Part of a small language model's weights.
Size: 24 layers, width 96, 3 heads of 32, vocabulary 1339.
Architecture: learned positions, no biases in attention or MLP, tied embeddings.
Training: a variant of SOAP for these matrices, 2416 steps.
Each number is 128 + 32 x the weight over the matrix's rms, rounded and kept within 0 to 255. Layers, rows and columns count from 0.

# layer 8 MLP down, 96x256, rms 0.322, rows 0-48, columns 0-63
[[ 84 142 143 124 152 113 111  79 147 115 158 143  87 104  81 123 149 142 114  77 126 134 125 127 122 113 114 182 122  92 129 119 152  98 141 153 121 118 106 129  89 110  69 134 154 192  97 237 175 111 134 152 131 105 158 147 142 100 142 130  91 163 180 101]
 [ 78 151 150 143 144 160 113 135 115 132  76 107 136 130 146 118  88 150  83 102 102 148 148 177 152 161 132 103 136 155 153  87 110 182 151 140 136  93  85 129 153  90 148 134  79  77 117 160 169 179 106 184  88  90 155 183 142  85  63  75 114 103 118 120]
 [141 130 110  95 112 113 152 151 104 146  79 139 127  99 104 175 167 164 164  95 175 137 175  73 119  85 100 126 156 147 103  80 183 133 138 114  81  97 147 124 109 163  45 112 144 187 201  84 135  79  85 102 134 131 145 127 119 142 117 130 158 107 168 141]
 [ 98 128  97 126 115 153 135 142 139 100 113 112 111 111 102 143  95  47 118 171  90 139 142  79  97 145  86 115  45 119 150  47 141  61 119 161 150  93 119 140 126 111 161  93 149 156 109 158 155 190  75 170  65 116 108 105 126 116 218  95  99 120  91 158]
 [122  69 134 153 137 114 128 176 133 149 141 139 148 110 132 142 132 126  91  69 233 160 132 119  93  94 135 168 132  90 164 121 150 138  80 204  89 105 125 178  85  81  89 132  91  62  71 201 134 170  75 163 103  97 168 125 171 136 113 137 138 106 169 189]
 [138  51 135 132 102 133 103  71 146 124 125 127 165 154 140 120 120  87  77 119  91 106  88 142 121 172 179 131  96  95  62  90 137 126  97 104  91 105 158 138 162  82  83  84 116 102 141 107 197 153 170  87 101 123 136  72 132 135 133 161  72  68 164 131]
 [ 88 112 120 148 130 128 150  83 150  91 106 118  77 180 123 134 148 123 120 117 160 200 114 182 109 153  94 149 136 183 144  99 146 145 118 137 194  98 152 125 140  89  82 124 168 141 144 134 110 137 140 193 133 144 164 140 134 160  60 135 161 194 105  81]
 [183 154 131 108 138  96 147  92 143 130 140 154 112  91 154 124 105 218 161 142 147 114 117 131 154 187 132 118 143 106 162 158 160 153 123 191 140 142 140 164 124 169  95  94 113  77 130 150  55 140 162  90 159 122 159 136  90 118  63  70 129 151  95  78]
 [167 117  97 100 133 168  82 164 147 127 118 132 132 135 203 116 142 172  95 181 144 118 118 142 194 101  92  96 155 177  61 178 133 135 147 101 144 112 139 123 141 173 150 152 125 165  97  86 126 145 227 106 127 152 128  70 146 109 112  97  42 135  92 152]
 [165 153 148 152 131 150 154  59  96 127 136 129 133 127  76 106 119 143 166  72 144 159 155 210 112 148 103 136 103  87 107 151 125 108 105  89  88  69 104 116  50 146 152  84 133 142 135 192 139 139 121 133 113 169 149 139  82 140  70 142 120 180 180 123]
 [139 152 144 122 132  84 124  98 106 153 120 113 145 136 112 116 112 184 136  69 162 148 159  83 151 111 155 129 102 182 119  77 120 155 103  97 144 100  84 105 148 169  80 175  79 114  41 157 116 138  98 103 140 167 104  97 121 122  97 122 129 125 138 136]
 [203 141 131  97  96  66 141  60 114 109  90 107 102 100 148  94 141 101 138 106 136 174 198  57  64 147 157 133  80 167  97 115  96 113 124 154 165  89 115 131 120 124 129 182  62 174  99 125 144 121 129 134 127 185 130 118  61 127 134 129 192 112  85 128]
 [135 160 195 126 132 112 141  77 146 137  99 106  99 153 140 160 171 181 169 191 131 119 147 124 117 114 158 166 105 109 131 113 140 143 149  57 122  95  65 139  94 142 124 107 160  57  84  47 112  88 154  77 191 168 109  96 161 113  84 173  41 112 164  94]
 [190  99 111 144 106 139 122 147 124 140  80 117 124 143 142 135 170 153 194 126 230 146 136 130 155  65 185 132  81  67 119 148 112 113 106 125 161 133 112 141 135 134 183 123  93 128 104 111 180 131 173 108 116 139 171 140 142  95 142 137 120 122 154 106]
 [ 71 138 104  88  77 119 146 122 156 155 115 119 171 140 131 110 141 149 121 187  95  81 147  99 130 190 120 130 100 135 133 136 137 145 189  82 159  98 144 112 143 137 109 170 151 131 127 177 168 111 132 160 133 175 149 141 138 107 179 124 130 130 156 101]
 [166  96  91 102 133  83 100  80 147 165 162  95 130 132 115  62 115  82 130 139 158 161 111 129 133 143  78 112 123 105 102 124 123 122 105 187 122 197 145 111 145 180 175 154 133  98 133 117 144 100 144 135  90  89 133 163 120  91 126  95  52 108 124 155]
 [120 147 156 135 141  99 188 137 164 107 128  90 128 122 173 143  94 155 166 149 102 123 144  91 118 128 121 151 153  91 113 189  80 131 134 161 104  99 104 127 166  68 153 137 138  84 130 119 167 119 104 143 123 149 115 128 128 149 129 108 129  80  50 167]
 [160  86 158 124 166 104 100 118 153 115 163 159 141 135 137 182 113 143 112  98  69 126 131  70 188 102 155 148 136 183 108  80  98 146 145 112 163 102  82 157 126 127 133 105 112 175 146 133 188 126 155 135 176 109 146 114 102 108 110 112 151 180 117 123]
 [ 87 123 115  96 114 161  94  98  83 128  82 158 106  88 112 148 116 111 102 113 156 127 139 122 196 105  73 120 115 190 133 108 141 159 112 160 117 122 115 144 107 150 132 136  68 125 168 150 129 152  64 145 111  82 130 184 145 148  60 117 172 173  89 165]
 [ 84 108 141 138 119 161 109 159 191 147 131 115 125 157 112 147  70  87  92 103 119  90 123  48 142 116 134 153 127 147  93 110 121 143 173 101 157  66  55  96 116 110 107 118 137 111 109 118 141 134 134 112 113 148 120  68 146 125 125 125 115 114 119 113]
 [ 92 117 131 102 195 150 134 135 163 126 106 107 129 149 164  89  49 105 167  87 122 104  69 132 142  97 144 147 127  71 107 131 131 131  50 127  69 116 184 128  77 162 126 103 157 163 136 128  96  96 103 105 158 186 138 135  75  91 138 140  90 127 152 145]
 [ 99 179 158 144 110 178 162 196  81 147 207 132 127 160 138 147  90 163 161 126 153  74 128 145 121 113 138 151 100 182 122 174 144 104 203 167 133 125  91 104 153 154  82 143  93 115 158 160 126 111 170 169 123  61 110 113 104 122 136 215 169 112 116 155]
 [151  95 158 109 104  71 125 125 130 121 172 129 145 105  91 153 118 113 163 188 119 124  86 110  89 128 143 105  96  55 117 173 127 136  74 158  96 160  89 116 152  93 180 142  92  57  88 116  96  82 109  75 140 126 153 103 145  94 166 148 158 108  89  85]
 [ 75 100 106 190 161 124 121 169 104 195 222 163 128 147 191 133 151 189 151 166  98 126 118 123 120 136 148 132 162 126  73 169 125 189 133 155 123 105 146 100  97 138 107 183 161 154 157 127 139 143 160 149 111 121 128 174 120 147 104 191 164 167 111  95]
 [127 116  99  84 102  92 194 106 139 158  81 118 124 190 155  84 150 151 131 145 101 139 118  56 126 144 106 122 125 147 125 152  83 154 137 104  99  99 112 114 124  65 157  76 140 146 131 123 142 136 104 160 108  91 136  97 118 165  97 133  89 105  82 102]
 [125  98 159 103 143 108 122 154 147 106 137 137  85 121 136 141 128 144 180 122 195 101 138 142  87 107 173 187 127 182 142 143  97 128 106 123 103 114 145 123 137 141  77  54  68 189 126 149  43  62 120 121 147 127 120 133 120 114  95 121 156 116 176 146]
 [121 149 146 159 117 100 150 173  75 143 116 105 113 105 117 129 151 192 178 109 161 132 154 103 144 166 106 181 123  96 156 214 141  70 111 161 108 126 123 126  59  61 145 196 111 189 159 137 129 127 116  86 144 126 143 154 191  90 163  84 146 132 129  84]
 [160 167 127 132 134 169  93 171 147 128 186 139  76 112  87 127  81 165 133 105 173 154 140 152  82 141  58 143 120 124 116 123 171 173 108 210 105 158 166 153 146  79 108  42 100  64  85 124  94 129 105 146 125 112 125  90 109 135 132 129  64 157 121 115]
 [ 83 104 131 149 123 114 119 103 105 155 141 121  90 172 154 127  60 123 119 185 101 171 116 144 134 143  92 114 120  70 101 132 138 159 127 164 114 129 138  94 113 126 186 144 139  85 165 108 176 163 119  98 109 111 144 105  83  88 181  82 153 160  63 146]
 [159  38 116 124 101 149  89 117 176 113  91 182  51 159 180 141 136 147 138 100 149 129 151 156  96 126 120 106 112 121 119 122 115 152 102  41 146 111 129  89 104 170 144 158 140 103  93 152 116 148 129  91 120 127 134  94 154 123 150 138 196 133 170 151]
 [146 160 113  95  92 136 104 110 133 154 101 134 165 163 137 116 140  76 118 113 132  86 100 128 158 155 123 138 140 138 129  96  72  95 110 122 140 123 102  96 114 123  98 197 121  85 133 144 136  42  79 147 130 161 141 117 174  82  80 175 111  75 151 139]
 [146  71  74 119  99 134 132  64  91 118 156 104 156  60 180 114 126 173 117 136  81 115 111 191  69 125 122 165 167 142 156 151 125 136 124 124 106 126 123 106 158  82  78 203  98 213  96 133 122 126  98 111 128 143 110 101 114 154 202 164  85 144 100 110]
 [ 66 129 103 102 110 160 133  98 137 100 146 114 110  86 155 123 112 164 142 102 128  46 123 129 136 183 104 139 168 122 110 122 106 123 130 109 145  90  92  76 104 179 101 118 103 160 107 144 107 137 154  86 153 127 155 128 148 135 119 176 110 135 105 128]
 [106 176 153 124 143 172  95 178 149 159 116 169 104 115 138 111 142 141  85 171 137 133 167  86 122 118 116 144  98  99 165 131 153 175 158 103 124 133 100 120 123 196 163 147 151 124 119 100  96  98 189  91 154 160 159 181 141 144 116 175 137 159 182 184]
 [162 119 135 142 100 132 105 149 174 156 143  53 119 144 115 100 160 142  99  67  63 135 128 127 218  22 167 123 159 172  85 136 144 147 107 119 116 127 134 172  68  77 159 116 162 103 121 104 137  90 194  80 125 146 142  92 104  86 152 131  80 120 196 126]
 [100 136 104 121 107 131 108  52 106 137 147 133 194 130 115  84 115 121 140 138 165  95  96  85 179  97 134 109 134  84  81 133  83  97 206 144 129 138  90  89 150 127 142 180 113 117  94  94 102 142 167 105 113 120 109 142 109 142 114 144  96 157 146 117]
 [179 150 133  87 109 123 135 128 102 149 124 109 154 109 162 111 148  99 105  86 124  69 194 155 165 149 116  88 121 103  85 118  99 104 111 208 168 147 141 106 180 161  97 125 151 152 125 114 170 187  84 139 159  87 134 153 111 180 162 125 137  61 106  92]
 [124 112 165 174 145 181 112 160 129 116  76 107 121 129 160 134 105  68 133  94 141 131 145 130 158 160 213 112 109 127 117  73 129 115 194  81  84 129 150 167  99 117 197  83 161 173 170 101 120 173 229  89 129 102 107 133 106 175 111 149 111  91 174 124]
 [222 170 144 135 118 141 152 148 136 107 166 118 145 165 173 107 124  95 145 206 151 151 110 137 142 116 186 134 154  13 182  56 166 144 121 150 130 201 166 161 151 104 192 145 121 135  70 131 118 112 120 111  73 127 103 113 142 132 129 126 113 144  76 147]
 [157 108 114 138  98 175 137 110 168 142 151  88 151 157 163 118 127 136 102 121 117 147  90 181 114 113 180 112  93 131 129 157  76 144 123 184  96 204 135 175 125 129 136  89 114 184 145 109 155 164 172 116  79  83 114 167 145 122 146 149 115  76 176 135]
 [176 168 109 114 151 140 188 107 112  90 167 119 133 155 149 181  96 111 149 142  43 143  99 201 154 112 166 114 102 164 118  76 135  99  90  98  64 118 131 139 161 121 180 130 180  52 135  78  76 105  11 141  99 146 105 112 132  78 198 165 151 173 130 186]
 [114 168 155 119 150 172 129 135 141  92 117 145 131 151 133 121 119 107 126 148 141 104 159  96 123 164 198 143  76 107 145 111 175 126  80 131 106  98  99 125 141 113  92 114 146 154  70 124 121 157 129 128 131 135 132  73 121  48 154 102  75  93 163 157]
 [ 84 105 100  72  77 180  78 158 124  35 119 133 163 165 129  84 137 207 107  73 152  90 106 151  86 154  85 124  87 174 123 147 137 107 132 111 110 101 113 108 156 185 147  96  73 124 125 123  92 114  98 152  81 130 148 123 107 117 100  65 157 167  73 122]
 [117 153 149 100  85 159 119 135 150 100 127 112 109  69 147 152 154 191 119 141 114 116 181  83 125  95 120 138 164 142 158 128 110 142 115 204  67 101 120  88 132 166 146 177 122  90 119 135 140  95  69 115 112 186 148  79 131 127 183  53  71  90 120 181]
 [133 115 114 110 154 145 137  86  98 126 128 125 139 135 123 175  84 175 101 117 128 181 141  81 144 130  70 142 187 108 126 157 140 152 102  91 129  98  98  93 104 106 103 186 144 162 136 115 136 149 144 179 140 110 164 179  73 157 129 101 163 209 161 189]
 [123 138  93 147 126 132 151 160  87 117 139 133  97 143 151 147 100  88 112 152 146 119  94 174 129 134 117  96 147 178  93 102  77 153 145 126 143 183 101 181 177 107  94 153 136  98  88  99 116 105 187 122 115 131 140  65 108 151 151 146 135 185 122 148]
 [151  94 143 141 140 106 130 130 146  89 121 102 114 116 182 139 117 144 166 140 100 121 170 114 118 135 105 122 119  99 129 163 116  98 132  73 160 180 122 132 126 154  91 140 107 109 203  98 114 189 153 142 140 113 152 139  78 156  75 171 204 182 115 171]
 [149 119 122  55 119 200 165 187 159 106 101 129 149 152  76 125 113 128 165 100  82 101 113 159 161 141  87 160 155 160 118 131  65 149 181  86 162 163 105 164 154 135 124 133 121 143 242 112 130 147  93 166 149 138 119 214 135 126 145  42  49 166 118  82]
 [137 116  97 170 143 120 171  99 147 118 149 145 124 136 123 162 169 112 155 151 125 128 151 110 154 131 184 131 145  35 192 103 104 132 138 166 181 154 115 100 146 111 126 231 117 144 143 126 155 120 109 101 145 132 125 224 118 164 149 138 136 252  73 126]]